{"n_layer": 9, "d_model": 128, "n_head": 4, "n_kv_head": 1, "head_dim": 32, "d_mlp": 448, "vocab_size": 8192, "activation": "quick_gelu", "norm": "layernorm", "norm_place": "pre", "norm_eps": 1e-06, "positions": "rope", "rope_base": 10000.0, "rope_fraction": 1.0, "qk_norm": false, "attn_scale": 0.177, "bias": "none", "tie_embeddings": true, "parallel_block": true, "init": "normal", "init_std_qkv": 0.0469, "init_std_o": 0.0111, "init_std_up": 0.0469, "init_std_down": 0.00591, "optimizer": "adamw", "lr": 0.00467, "beta1": 0.95, "beta2": 0.95, "weight_decay": 0.041, "lr_head": 0.0146, "warmup_steps": 336, "schedule": "wsd", "decay_fraction": 0.715, "decay_shape": "linear", "final_lr_fraction": 0.0, "batch_tokens": 32768, "seq_len": 1024, "doc_mask": true, "train_tokens": 158500000, "steps": 4838, "dataset": "wikipedia_en"}
Each number is 500 + 40 x the weight over its row's rms, rounded and kept within 0 to 999. Layers, rows and columns count from 0. Numbers have three digits each. The size before them is the row's rms in percent of the matrix's.

# layer 6 MLP up, 448x128, rms 0.176, rows 80-134, columns 0-127
092:485551540473509468487451426500496491517499545433515506569499485514534596544466461523412499516465535439515531495569552529496503498506539512423524585523482492470539412456505503473502546528501530468499505508491483540494509462573413576519517494482464533456526530461487434521523507424437489502542494534466559509527500518490457491444475557454530437524442446500538562518469595506492531397500
107:413476560516441546550496421489486462599565503458473499508485489534551500521544519490497432515508440520469566522490509464439518500524445455447493490520479457476538486512414482483507511557559502502501513469538513565459451513418487523477493537483424541520507504475557580431504475490513495421491486515549552533462472476514446498487503550476500442484528463536573477594518559403518544503478
077:498513491480487551492494462516473494464501499537460520560490554383495487601537517530465542542473545435478427512512501504521491493469517456492476484499519605463580391502558521494489534517529530484418459440510480520547481489532540509552579516560473475474423513521512512532485509485525451473467486555410567526484556528460441488464506525526463590585488484483528541499496480492459544471493
093:508528517498514513534504453524524488513512477601499495493461435497522432584470522497442481487457520548443459482474503493459555533464515537506566522458443489579516484536470521497543576500537475496509454482523498495569463468445529558502489498554506514523576443463486515437519506485537553512462540511396480560477523439443441420422548582530456497559542495502483540510445502506535589456511
110:436504408502504489538476462460498473487472493428495525493490527507507503504517451506528469582498427389544505457500503468574514572475521521504545511505487500474594505503496501459530506535527495522516489462527517473510432538517490491544493517567481461583503471549430555416471495424479541502445501533539521462527531483431503470562450550446522529478475472543538493596515467491457463512377
098:505476582516529506524477512518523518463458519541502530553458519493557498494566465488473443458487493455550452480555523418471615490539514554486520473469556519533519449504539483506488528507511522448495542409512436494553505486473458498531507516523495493427483563409526505463493482471522453446425455536479480468527462510467514467459585535505552452455529449529527426537410543542464599510510
099:440505483526449494502498444566436473480488555520446523475514433519464498526455484477484515499471503465519513522504478522503497532602482492519384463492465522575502534458509537422498569584517530560467421428548518479485494473551475592529514470547470455506471514480489506422525476511505482471477497569592490528496518513548473495404460462453539541443443502492502532532577555462528515508504
115:433423456524477505524579538582468448512533582491508512501516361534497501469545541528546545484467496492464535455476522487494551495578576517467488528438499508469544427473501489479501521455521460575541576462555441513557533516504507556506513510522503436505496546530505517502484451474481478515515532498498428500459449557544532481498532462538463472462431428487525487491430448564474528528530
101:425460458544527494483510539586563427515485527477472536479469545591434458516527461451537508527490514405487524495481445538554556481535478405420495523557530486455500489436493479527469521542533479482465524479483508503494515493547439538481485524564499425548469532459523540534485519535543484470530442480478499521521517509469490462509515510478499460430392419506553478531587575486472522483468
081:431565550479482514497514476598471522546553537546447512521517477496521485470515490518473476628518525485511471537530507484496483583515480540498502452507450583506447435471496528522476537538519487492471521444466506533497513475511501514462433499502478460529495526485448490503459433500556461518385431490527496484550513541522375458526436519423504570496518499527536438577503546435471488522479
075:408540460534430555504510447525584451503532512477478489541462480496476503529469520470502440581482440536539472550571460518446465479561475524484484438534510513519592478521527491497504504508583530532463500461547546461459573494439499489522513483506422524479481489485502503529416494445536556539519488428563454472534506498492512594463551482495491554504494429542516526544504530436485446545435
098:524500462491511476539549549517466527531480478533540505550524453509488557501467470430467451455556493552450445519414491533553529539484559437443535517465449524469506495540481483443496533442478483505518457558547466528541504522517477537555449484533487479479615603522533451537502550437468480490577452457490474558461445434518501453499442464492507466525450463506525547542538552531546527454560
105:429533528521513482551520522554456457509494448499561483494496412458442499591540514517536514482514470471490535382531535453477537520512591498526489488520542517502480538496540494441512549490463539504561433520438469486540536498497527477496449429562447474521483514513545440511523523446486469435432548538512514544507463440544569453494521510575457403477492519541561533509473467474552549483506
111:495489444514494505525456463518493478441502520384498490569492469515482483534534551505506493445473513557499564424472506525504542469525536544482562510513483527495523514506416473446526471484492589515575459556549449523485507491621436542460544529513461533518535545462551568497520495472508488472505499465536477548479560466424476518430498507533508501426570421547488543445492454511536502437545
094:527537411511452510472562514544491519559506474536501523498494519462496435477584546489498533494557476457456462481442392546502566604532508493535505558466471488495464446544548536493531507478557510443562538512569465473446492529413557503454433481465514499503546509488439472535454512527554496459432587471463488495482538492494483509463479523489555576477489483514418522559533516519474476481523
108:484467530568537546546540463475422519501512468505488520588480497573453445563514570556456508436536484502511458510528554515460451501479420514431509464498460545497559505459476538448530520451461543473504405525473479495443470465529493475525483524523466500470520551539486499449469433505505442526574451536567553517466444485560492530444481451566474538535506415568522509513539546542480514491520
104:526430542544478482534518514550538451443519520457562507494500441533486544527584526504520463519507613457516493478490448538538508530513553445458510489487500493500592520411496555536487477493523539472534476497535503524592420485519520529493496503506458430499528518536435469424512448514482569551513511531495464519506526492463582459523440497506472485464384485534551510496435465496476584482444
093:488517503479507502580559521518489500585480509591483511534479442437544487567507458497476541536466506438519489464464457568491505521493515504527518473498509499442500423506567541399479530596595426502475518510507483519484503430544513471485472459537469437418515541488532488505455474435495426497487460564537500505545521553430489501535516473478557576479501460458492530481452462409497514500498
080:509518513534484440515469523459518439531552487488470504533543430477465518532458431442544491542512520470510444551434481518483521524449573481452531483516445513531534453517480517568493508485484458536506476509554515448519473447487432494460450484528475442458515523535511578434562424434517580449472545486558511474501503534540421441539573546530450416548519566511497449519583495518501462511489
078:486476491446479479569573479520496510540521491523524585505476500427470447480433439503408491462496543384534478480472573516525543542530476497499500507404503443568456514424532525482487457505489531480502510537517461493522493548526490460441490461500554469497558522435534441454454522510453447492526449538460546518558491493488477482461586489482494584552421454495562461528486511541475485523486
108:511551510511508555512451462481412465540469573483533517520503528565449522532482529448459452519470480415520516471505530552506492449502454489480554576525411472487535464526471543416535550557518479493590492470467483492503469497546483417496524411547516452482512480527430498502505442503505475511557469555565500510448516469488458505457491543419515532411495496507527594536531510507514493515423
097:455499572488536498569517576496471500505523531495594498506523550486546571513494454438505479476431448505517500523479550605471500508452475491464524464446501583537539483487515435461530495467451492508528467471525497504562491524477540483559500511540473470514465494522428499435462466492509467504507563526512525459612524537477539467572500464481466446469519422559536411518537496586478558471462
101:429451462484527468516498526585490526528450506500533527608472475488455530540497442520501495484501552452464527499533527582515440540476591509529452494418489485477450480511480502449494540587513477520566543503569488506492384455483519536520529500517477451498545532467442556552450494439487532533441469474412525495506540445507452406471478497487524512461465470492467590520489503506513522490527
098:496468421509526530486561477490527492450503504521536527526591481473498522524513438498441374487490450476502486451517572492458528505547492451455490522422492467503512471437477486457508566499549518632519502474520473487581502554583542545491489481499514538519531431503474500506539496423409573491492504528491484549480509425524527491457557523495503531482502501474576486515453493467568570499508
091:522502512543500496490466468513493446537512466533468521481507495450530525517549535497441532534482570478527568468509496504570558468492528477469467481442434445447480445429495446523504598516563436476527514480502449523498485533534556536476498570544550417578492474487506433405555456513530435486508522587433542534479543402497507499481465546501523472518441491506484464516455527496574514463466
091:427544516557450476561431422512423497513439497438529489492421533505560505543478451451509555555445465434525501538591469406517530488561544469471545574537495512473509483571516478531530509497420526497527502487500479476508537486493468485491425488556460538513494454449560532513461564502477500484507517468453426501504515437490494503482566539503462460525450515493558517565527571489509529474502
097:471502430523421487553512541447515518562533527519539510493487468559539503493511508494511511420499506514572529514515529518516504546493496457440558479467513487433577491488531474452517489451485476512480477472499455423536491546536507578484561536520476476496476514524429608470498553439499445501497480478521555509433511471579478466496579437392459583505514495482444481560511512579532452451484
122:455522482501484552538516419523484515500554465481467502469550476467483585547510441518459540518414434506463534449495502447442528555480515462508511487540489512554604539510404504502513489463525474449527481514563459496505474532527519454462447500498467509513524533467520522483451480503549456492521499524498521535541545465535532515440497599487617497511475522613431494534600543483467530524488
078:484542421518509558498468502527466544479581490443484513462514506484500462464524506528525390538549490507493469538478435569475489492564445514480458469588499501549484508462462573477501533524576540523568481437554494487497518494498529495492517516461470443516415500578448520503535449499534439452464512500593499469417534555469467545521461521477493535494466472487503387522455489509526541567486
113:511479464529507566526504491482542486530486517485517507496505502505580447538530464531514444545493499390499524477486504451583520509497502536462465471418510470447511455553397512546553522395521502487482439536526492461460437567534534472501506462563494468493483542524504528498532491537482494545453505502467548522530552484462405480472543517471562507543470423546491496474574412508485584427529
106:527492523462501445460481473488456507580523486467515521514537520588549561469538444502502531510467497517487545451466501524512496443531466505457514521468420480521507504406427449517553511531491518502501525465543464538565418480441584506491498498530484483602535496512429467478536474476457503534474442517478468569436506435494530512526476440475599479418498539520520510559545591527445496473508
080:520461411444541547488520495526499543494551507555478540495548493523525513480570470545511523539534526486501503469485490493477480578496518463559495484551475515472566484474488566409475494506531556437464516474480476569476510548481458473508595561497487497566410580570470471536451489452504434491492450563505540499544515505455486484484391511489535539526433455542566516526483494477438518481428
117:509491486605468474569495485534474502513520505482462509495491501454551528549480505524498483511410444421467496442495535452563566566537522522438523533475486481518540502482484585511512514492544485409545473485479459485538403510496466541484499488540513445529458517493511509490523463537494501435541575574532537534466501537420526440412479581520537469506427459507500453504551526545480515489412
102:493409523512483566533616465573558492475499463470458473568538452461470613517471551481553504432531502486484535512513511475467544544535551508464483527553514501494481484570502535455478514458544477524500471476499436510518427522574545545441523473553468454546469536533525547492486467449451441454524476510530454473514494571542447445507509542510481558449504530511502468490470442544518494456430
106:543551543526453505481543483505517565500556501450558505503553456483529509444587474415492534432445496533480529547480477556525514545513480522481517472520453488501520437529497459552558561417476502448505517535504483476577476551517512522525431542549490439482528498540467576469454497552525392505386477478501494442469483488504442518507496514474534544582465502525480527460471521489567487453443
094:420581545512534473540457561507456479491570556564547470501477470541485570463563535467508470537472465552496508490485475541525547478570459466476544464541492523506509516460527479561527493469604421544506454515486487530590445510523550510481485454522438469528512456501507515487539585495564435514459496469471442529498510468524441510540449494516488379508502486499575471562541490470511506482497
105:478454525554482463574564519501500478458537463469502517487520504478547460534521580494472591479498534461541460493540501538505584459527499538465477521443529553473520446436522480509486590529511420463453515466574455469489432503497535566521523483509472460568463493455433536478462488546527449467480503496471529536566547507502476514429547615512503489522455433475530464488534462444496576511463
113:503511472517540501537459489574492490485505509483518503476492424567503548498577551497492458451497497440501460464531436443495516473487518516514495527511522500458542524477541530493538565505567562536416518525555463566520503554523432516515549430487461430454560572482515468446514471471505426463527513523480463530417481490554533401464467545538587501438571563503472483529477502566499549495471
102:488429574466438531524481523513535497507514480554531546564467442500487505561385464534471544501486555507487494532459442511444560564456525435481593484464495491465541458472519485427541505507507448538430473558542501494542519463539474517536502522529474476542562524539438563462441441467438446548511468489504546479445443534569467505487489450492508515481483431472476494505528540535513496428543
094:490475511510414490491505516533475499542534479518546529589446549478463523473486372517471492482455537550507584570473397521546472497503471513443496555532480549506526466540480472528531576522492483494452551537548486528522476488486504483484501448476483549486497477509509492555448438449489481515496486449486478496494487446502465528453534405485522538584488418529476482480511595431497599466528
110:543471476500475545501518429537571507584589522508525502563401488551478514549542490460484558514500514435494556533479511420558536485441503542469525476494474536519524515529439492451549486428565482494451491418541501452494479512447497480419537515515458482451523492527443597548459492501500463496503477447468537478527572477456517492504452512450544598518500500542512469561446459511495479477483
090:508577460493471527468478549469467483487494495399529491489561458457496506529511557487540473464492473442589549479579477525468506555481526533530549490455489524583557452512421517498570510523523536590494598474520524538526502451418537465581518474497466503481473427526445504480488536448458432488429499517558474537524485472518499489492564464457500507553484446449517496442446473495474507514479
098:519485443597467484523467531495425476523416519433472496489452513486439503454538519462540465489496482465546514508478543516439497465554432584388542490481482480493494501498522502542543589510504503542487500498498509411595463483516430537464462458584482512499490525527505575445535454475450486490491472480461452562443503498567467566497553531516557485454458471491510507523548508503448538501456
117:468396496551509515481519484503454521545493446462480539536522536477581475526510534483561477494484483471489515456415483417501504567486506542477514526497511524466482430447489539520525539437504445489484478526534509406459454440516563460572490502517485564500550525504541593465487493519553442529553505575530459562527506426515399507457456515541526486473485426533492518459476461501566488478458
107:417436507509456479524534435560499525506489541557452542552536444506550489457520491449489496558468508513483514487477499453500513491614506531513537452537546503447573456480515480464503491499463420481514547491495492511526497477466520534578518534487478443558591571523439456529471442566529393482520488450532524497400473502499505523498537508508522534454467504593580458518517509461508507471468
127:489481416527477516508544472532476507495473565487562506580531521484472498492549504492507443612497501468549516468522459457501552517609520504482482531491477482511509377482486494468513528556494512577546528493480485476557444506549449492473521512563437518552501420553452465477445524461564456447459451487508481512451499501496504520432535479497478512439506497481522506533563586449460582500559
111:546491554609478452592439500524537526495544487542452529504521376525560513525515487480503562499444546513508521459443433526501485476472517490504502495440502557499504492506496491485527460493589463499476533440498493528526518383526468485508468579484457473487602500439530499478482564475478492496553497453532417519441503515513508529467501497552523605512509508518510508525444462511473492455435
122:518464532512429518523493405545434492547500477493509523504493494450551561568423451527472434575507411507555500409400506436501478491541554489504500465523521498488527483589453523499527511486508498490536480485512481510462446539487504473600443509505511521541597528495557510426466486451574554462461483518536526548527496439494486545446512507533539468476460446510459455509521521525506472511464
099:474439544483527542589523445536417523502520483530520470589441473431530529539497502519484504519488538465436460455493476488530446546501497557489542474518410518542506506491533452498558558508540527503482496512463499468527534454465476488548487466515479556523613484472548553496463417552520471405452573500491465523465508406483489492452461501525537474483502544540496545571462500537572524471535
093:602471494503474462583528477514494449515428515480542479557450447544488542595494413474501553446500469478461516532523470482559561481465564537554537519549449494509498427520546475503499526468454474471524487545520488472589524519510421541534526585594487477522499476452493499435490468544446481482447504525550472516518450569492486487557464482519476479514478503537534476541538514451465544430512
086:556508495589464473510519500541464518506502473503434490538464465482548528514506493432512543508480465439531447462497503432499521461495535546526501509516469483463495520525488520566458481512501390489461517541495448533517432519490546524577467555555457449492533525482571464499510466522489500433448456519489512489505564545504516580454503576506519501510421420546518467516549469420572601561566
096:465502533512432551462539461498500473493553504409486546444507500413512473487474474516404504494459500474528500483476436530542484527505442555513500561470474575531549452436480519532501569527522558457481406484450499449518503469449527555571533460485455566412481540595449523515484507540508537489514501622548480520503479522517472511478532441519491563518519462486483549502454521542493524508500
074:394494415488529476497485438515544511494546526528545513472480500497496511507490466511486457604551467506520503510508519574492531611546493434468506427537495544529679462491506551470507517484516516524465445466456503466476501463559444517468546500508467521549481520570459533497502555514535464560474443445550489456524487526472473519498474433476511536556463503530476484490537505563486469503484
078:505556493487474540494505444568438556512483537527442505471522524444553460470555528475492434522500503532543516470474486537553554491546442460441449457523487485488464501536482569572538536469489493473463441532465482441535405505518502545469498559486482521532435500502429554463464539524558440516567540511526449488438539487515511503509431503482519575499605506544466512588502441446520536542528
096:461437510474494427499539429499482506499530455531518555573566530525488556495448497493450506489514504550520501455506480465564481612479519484559406506483482500476515477492479544418496505494513479528481543515552489506532505550555423492522504517511487430543597515545499481473493424471516497510512443526438556463578517531550452497509522512364519456524498529531530472501542467566479466472561
# layer 6 MLP down (transposed), 448x128, rms 0.179, rows 80-133, columns 0-127
085:572443531511528511471422514450511557502472459445462534431461532578531478479548480419424503515586510473471568456436453447462501524538512516501550488512457505478426509490473545487529414464492472569532512532504629518520446504528495432412551494516534543469479499465497487547464530512484517534533554491472488536466531545488539528448514540513513543492486507528453519463446510484572532520509
091:530454481454499503441509471491542571463487491465488464489516489527455521511588507513463534539533461505473470514529459471475484475543448487429468495516478473470530470513541442523501508492470523500476545492502693507476555451483524511556551491476385529520515441529446530497543489530531498570595487441525564438496464534507488524459602501505511500480493493501558488457468514517453463517557
086:564443552420488508499496586477607520503523479468503410497501518569525484475473583507540525486496460507533525482465514460447438482497473527492496489526512521489421536543507506499495487510523490505459491562421608528534536550527432544471513428492599526487516480463478490465510493502472460499476488549431483497467557429501568539515454432507567498547453473453470515424537538509503507507454
092:510486463512413486558465502511483498497492472525457494450504534514441522523503545496540550523501469471463527496490498457529495405561535512471455589518509538530459427551482473554409475489470510555452460568463511479517511525572428544541499468502519519431551461463463484443504512503527532476526553528450508411496564543566518530490443556508450513611511469555474457519484428515512501444546
107:479460508512502450537518510511437427443486487592497535556422500526457505518478447513501592487475562473521437609516470529558482473533565396509577492502527524560455511451511535521509473555481440512504442503534582585541514433468549557559541498441557507456522530465497519510479476495472531469483484462538485514449464458517513555512515494477478529500478468488503491492447426474446511519492
096:567484428507489512510575505475544490508562458447460524479503500545467473441474544482528503481621516501580541473530480489534471528493544476532545492503484494476527479548498450522564531494421526519530489435585500531506484469463464534476491506508483466479485550480497550482509493568517439553466456509518472457470472552443548498425506486444505520590419382425501460483522560520519563528474
097:541510549477490478514542527501507580533564559505490484549521500513488546487375470494555470517513492500430496500532444518476512460550515519425474482461443505512503558542528458448490476504403525592509550467549553555536450459519497559489491539541451474542516510469484478450503452509420483525519458462388461492493469517540494493425401508490482509553497570552488468551482501503470537539512
110:549548504441516562441513454564535493429569519575495428494507558472428494503509566521486546513522518486499553494525430469526495508472469486462501513495545522488460428548505480522459502515560427542584515512496514464483520518510553411538495497501472487561485546467490542499457492497485484422459388504468484461571540478494423558528475515579559502516431514468538511446488471547458513471533
093:543485570438461464511523496500505453422488501440546598539565489451548527505434446479528465553496526489506477521557457468532500489508587554543521459438453504471554477537502503415498493494434519570481452501474546504561443434510481516519561501554496582528530465557493524492489479517457524508511434487478450531523418541554494536492470535526519508549556474502466481486428417485536485475542
079:498476509452533495454497551426516468466507456476517353523417536493494531522520553510481524535526480501538468440436529460523458428473526583519505538481455447543398499502529524492521441510542489479498516529509540527542492547511449464469555481466550467455520418512557472512574510530505457543537474511463519481535525529501535608501518477486500521531454505440445550470501490513545480570569
075:504498538461519486479515521501482491524534493514480453486447555440534510458485621485438563474538488519450514409476547485497488467441506505556453513513587441500420467523505507504403469499465484444506523518449556555508518451503487502461471504448643541512535482440582446432514555523530461444515495535517530472533498468570515537474476445518516488529481513526491510464505521515451501561545
088:550520543569562468548487519443523477540446502419443485565506487566557466466443493517559489459466487537465486489481477472520550456442522521504487477513498570536473518527479475485495442548483494510536524518437535533514466544500384516483452456490522487462497459524518522440516526441499474542486539535388527495449540565517550621467554474542530476430461512531457508470514454542487471491552
100:484519459436503502461504527435592523527553476442549533536490527457502528483528535447533555464539524507543480555486497490485516549573495507471459544498525539401508548556544467427454505488493540544486435534521521480478487535566510493533550519453481541434495467504528524583511506519424556494478432440500544444530523477480496499421466582479505442483520483459530489456471441544497525383504
107:499459561468474544395482509551564539539552552580544423445546464506449507470493492559509466563509498479546422530432513477449446496538536483476544505454486546511540498538478378492507464479523554447507468469507514476432477526514427539504544528535521476551433487438515473520547531568521479583433505519469518457511496512500542533481552502450467537415512513510508479519484526533483524499486
086:505457493517585484482504517528448530488470589439489367471520449577533534541546420468491475580516446485536519512555527488544535458464544510513449505529470495527428539475429433502471485540485544528463471507441539544510428485508492502574475536503500475471472497483444485496503510497543465577502502556449484491550583503479522458471455472433528501494517497573559511533517506456457505567469
111:411418510519505445532516492491513563428464562496472492480471502517509503460523493503486479554501453453486568539503579484490523422489528478509431535529486587511510481475476533554554505538477479494447552523482542502456523476488547414479473557432471498495474452491577500554433479494528506475479524483448590536513504488569571475471548497552418504468494566546562557460424508458486504466484
104:492507508546450413416526475432464533485570518545495629460563542528524472507499520483492492513415517494501435539462510453419439478538445466519464458504501490554478511563589465515523564501455531521525499573553529526455480536449470470563469504434488533540492513510462456462525566505520472501515455425507561482505508450539489511457485472553530496529451536530561482522511444496487487512456
092:514467528423463547489543498499513497508455489486502494481457527555527517478545506456516484562535455474496546444509493500520478467462545484476498437556546453492436496491574527534450496522525513451523522547481577523498428456557446570417528436491492570527496476513516544398522460473522496552472573537471550553499485522508469487533437466576415558586456497520542504470479463497522469422445
081:500499451490497523558511559486581553508478442464516503532500500565528491530433554504528512487505427517503497529491524467477435475465454559482532501460479461536432497532503425507540427558524489536501512494456545487521504442565470504459488426474545530466530449444488427531593505479435519608466509510479473537514482481483569471571534424534478557482454551483488560441520475497530464550567
083:526489460490582490479426554493534517526549528500459470508539487583509552474504558519513434584495418430418479533501475470468459466491470517547507519566494494478445514521488497500463552508504559450502543509505521573456492541393534457540446479525499518511476503482562445449555558512575483500497602479486517488522448545446451513535488504522514528455432470568455442519471501461540499513456
121:464499480493463511535447530542469474477589574498576485475512471550497545590474471426497450481509470499496543488498475543474540543610468472501481504519441453518535427491487518550524548564604387541526518495444533487502523528475500522452459518514599524474481433558490481472528501545508519517479423524487532509477497478494427473474477497411519508524482440500467466482503529564513501443478
088:503469483423499471460513459487500572510504442537527602481543443601410513456502529584555490509551498432507502457476467431555437486470535442515566497515498468498563561478508422535519503513521484527461526563491524516506523513470441543518495538496524522517551505542542486555530444456520468443490520482449488486441409457472525466516563452550484498486517511543504510427555453511445497508470
098:530503519526481452532525530548526553557464565509489549465556529506490452421536511521470460511473446492468512541486499535500469443522484518466394467509438457569502507510480429580491490485492444389472488498569588485527531527471491581494578462499502553444425466466464545534441477545477498477470482506506537485434425549509489473516553571541480543505504434500478447530522517526535471509504
095:492477465530523567431497528479501471567457476508502562482444497463562513473489413518505514501455518427484501540471581463537467440487479490581494599503587555456506477533513475492523406548511483404558457583486485456464504542492498454498501534481532443504564527461546446520526517482551490548531504473535524488452490564470473436519591479497477507535533467450505440498464487494497510535542
094:498524516468507466502461519489481477434464501614492470514443456514505511490520526552492523532451544534473507458441479525537448504482468476513567584463528524427415453462503526504418509524537515465519542454478501529486447495502499495484481571500646471520510550465507505460585510463454547543542549493446561529499523556509459509500445548525481508478465568417507515508455469484423507529437
087:480486574458482536463480484402537440471538461496546491534479506445486445461539602489414487548506468582534510540509573489525524481463486503485483447418483512472434474543568542548467524505555496496425512521523509514570561515536540518454568466444508507424492484518508477509423497502498524497517475555460502474492469456498573513513530507502532592548459553449476527476432482455524539481520
102:567541459501563551506523461535495489476506530559487430535511571451475469451552561614492459522487478466436506501516520512464455534457464481511462531519467523514530416455572422523509419465524560420456506491495495466521546538522511493554442524469555457500466527516495421571490483512524499551463499516502526488524564529374459517470532450565477499513510426506518513521477530509499509464487
135:469526432438598535439493556545502511417515560514557415523589493548526502522535453503441475446509501486481465451548474523498521521500442490542456518476464544495457497447468545480532483434508550503529532537460424520451531483506518481438516525400479470502487523521449504539492553467548496537527505483503442476536560479444500489506501485463583422468493494495535588516570544522474526531548
080:593451511484568504526565509455543483502448472515513466514533472545554431513534476437456558470459487517543517470487512439517518477452494452467543480478517459508471501560525521543516458400460503495442552534376467515531520478571482511485518518520505540433484476483459518585472566504501501566484511482439420489522476477509568520527486543596507533538460536515500523491553437570485468468529
118:422393557522548498586559437446484442432510493503465529541480489549536460462503497485419547483529507459575534515543518479579495443481494510425537525494482498499514508553509567477483535515454469584434484483492511537500462461453507556502523516490518537492527476502445481531522468526478460503549486443510530505508489503482462466537600519611485489565465538501500531497434518489413523463518
106:448537484437501518549410505520472528474453526514536479556463474391519419487552526502496478617526531536514450503484534485495520534438505456483483479527473539522466407512535474492537509436476537482406477467487546532559548476562480517472480416469479499428501520490541499440465486458500545538473513519533511448467517580470535493535454448541480562529561474517517517502487554527496526579545
084:512446529425508497496428558440553417476455505483491421457484494552529460454522517482493507483469471552507508518473459442429518452519505543534460485501515501477447522562602487488463510510489495527497474531500632522598532525546476511503495435481622542497523473513489565511513520519495441487524521535462494535539466519545527504485490471500480551513475560419487474404499440530503494536537
115:415474502547453468453501435480523540449490487542428387491494479539506484499501523429473527544477457539445560460489490480564445489544493481490598528488488480485468495533489492451504482515455412488475496513486585488471448492495503499546523516509502527504457488445546530497491458540493506584560480492525452526499467499509570488506570602557530543482450531549456507521508589548459574515560
092:476516571446484501444503556464516559520449523529461338467481480473517588503469509489515484547476449540449486484480474493462473459480557478432485498516473567507540510540517453567557509519475505479486432552500546545515527528473514460520499473515457510555435487483418491540452491448525497455511514545459496466566483461616476509506517483423528463463493559508545519530572488505552505483536
109:531494514518523486461503452470581459555444505470538635538505468447504542515528537495478508489505514466494558488423483513475468496480473535546479466517471595468449493526595512504443556434442452456474507513534535472571502422471514520503534485434471500506452523543499556499524491579510453514455523462534588483504510536440476502516525584544464469513496513528516448478499536551438472419527
090:416454531452524509450475507469607599539522519499514427496469508518560540431481503506472500518525476494556457478492503510535403466460571480488531509501539431558450459556495532479447490514465517460484458564488533490496471535537475525472501533461501489491475467431504557510468425497575442501451484512463502486542543557515551510452532495416474575560545497551501520552481475454557556489466
098:508503586448525480481457491573541539444541545505474413435456479534442480517450482529562480467560553519506431538425452463478482486569514464532571512465504482513519541486509496523512551477553491457495449485510511514466582520523475515548531512487604515454516491547510586529417484475460537502434463526473462530468470466492478502503438523473452528497414466567501489534578523534469543526482
105:451422484498513466473508531512491602477460496569509544583518539469434545567548499563488488520426523518536545503491571578474477455481559433503533518403490553520503396467447578407490405557473480543484486495478503491481482495499554476451466517447528490530512457506442506526474503515556507509466497448474529532474484459498519544513478469538515536499442472464527523535464544537503505497540
104:503501528511555554493461518576514522478474460482540582465496504431532458459468520540478522482522575486499531464473486502500515519523503473548467512549481456495504464504544398508451518545471440510547535483517506459542507493501472503563411501480506477435525548438525466562501537592506450489446516533430529437466592470431508470508562613549486467539503415477480487497532481450466499557470
089:483587510490516578570485499459488542455528506482483538423545502492527482470494581480416508456499522435519495394473560553468498526467469529465498534525520474434494509392530554548435529508513466507508526492480491561501469543464526524459493490507597479522496509490432452515520529479441469489571435527509479445516555531486560532591442485493597495466494496509481518517452492503523487448458
124:426484442471499495477463552521489490438466501490508567529523550485504481479501470561493534501536528439465496411523566508537482440491582529552431522482465524560455454521495492483457550552443561550486432462505536440495500505625442496537529530523540473487446526438477531483455477490484473493482512522499491557523532509535499552442467508501561435485435521479466488552482450493560567587542
085:496575489501502546516515451481548542515535493535511528506477551442513502460489467547450505484425532569420444577431486523535481509474502473563507555544516462539478510501490480477441460524512489411534399548479544416470485499548458479499447504481541521551517574423522480544484528530508534451408509509460566524495561439474494542490425491480568478459563492530500486548543475497477449510524
092:496603532492514525491490548454532528492616520486512384498502503464530489518501510471390531494455520556423496502490499528515506497431503516498496563446510451512484490573496517498474445527564420505459516508450558406480566496425490550465447492474564478480510423558468452506481517556562503520460525518482511499518519467500520463499552527503456543432535510505428557474495473540476514512529
117:526437533505477448395511519535519552475458601474451495540541489435479487530550470493562516509477518579438543471520476486526514501505565538448578460468540492495530506527502461547491540482472465446479467499534588502458491511519548446538496499510442524596454544436534607532537537466497496526511506452566450472492447447542433545543489512469448465491472492460506515488495447500482496440475
112:496481485523575456448524527439507548502554538531509554487542491486523459422473488487504481506499567472482531519485462531509557579507507395517544529543472484493519508459433565529487579510492560533501438515517474464506447505464503497547491504479463460476536519607526508471427487453474471447534511511525571549454439495447506514583521463539448426532538503459541453425476487463541410525504
165:580516426502500596507492455397480522496550490495492524508526446444498502523478532526471491484516501472551508605469509525510432503487521557553526476502501495427558477521449518589513415478513423492466516525481537435477528491477465501451454493484417463483579517475459539487453564489534545545505483507524523508546521540461480488475572532441513549492463502487473541474516531593479506410537
114:500493448532486484488489540510519497525486488561515533457541546488488455417570467480456480472454533499491494519473510472407514451442528484520498490478465475430488532542583507506447489498491561552535411495547437491535452501522463576552462590479447513476525540473524541506485608543501508555563522475542546516574500486476497520414531482471529413523508506468473543479554450409515537523518
120:431445528522516535514566555518528507460516512541517480524397507487530523495513544440494515460454494533472531476457466453493493436513507517516389571561449511571443518487529461431568472502446547450508468555519478509445513467489535515477524470560448495475481455441539490478463469549485476440538548511556534515511523504461531414480520458570491478522511457557463519505548600549570514537493
097:492569505524481510523477474506500517563493452500504551535453565456489445510437454511510496433486526463566590541444451470514481414500507442538575561442540500461470505532479525536449502532458451501509477477451556529447549558511456552469485555506576491454458530497505474571503504514498521513461455508458538508511519464505460579477520608458449479535495555460497477506476539486463464429591
086:472519460492495513483478501411512522457471419513472471536489508481566469549486533466549558482502468553498494487462544474525525522421533460529534593434482523440503497564457421463513429473565498533451492447480493506490508526528443507497472513492488535482510447427588574525536529484446563545499416515429527567560535494486519482475510512472512518544497472512459600483563560496503551457538
084:509493489471541517428464519540542503475516495453525429464513564469542499492476520561457506486530516531511487530438433558492460467470523497484491499492490543488554424443481495517530455527504526542527485488469609468528529469503490525493502462491587550504485418458478557550515591426487497539555476512532484481483489432489540464551467473480471444397487565501416578446555520573498489559468
097:493480511567519440506517535465481576537465462459433506510556552494485535487544516487432488490539531444526494531539467432474427480539468515481513491482497496565463444547577528541509428442545498534509442550483407535499489470565429532521552499471424429463484528541525496518457484487479521541491538448468504515509528505481593454512440526515500564474481440493499519558442510507613502551510
082:493444482452477450544490558507481473484489420452553473519452548499510452475538519502493582481530484535490544482484527378455474468476464578511532475459491503514418536489549495402502432504474511523398569495488563545578514460505470580472449511452595522472572489458560462522516535534495515547535517529468463497546498501490562505472507482535469530512445502532465529473554473515526496516483
086:462458484465485438519420588474522499469549496457509469505524513498521495510485539479502515527530479548522511501515484432482527507528536573486487469489512488500503548512569432465433490509472544458471510462464614568537491494580531569484499462480599556500532474451529495497536485495445451542528482504410474470515477489488578532480457393527423569513445488488487543458514414517458509553517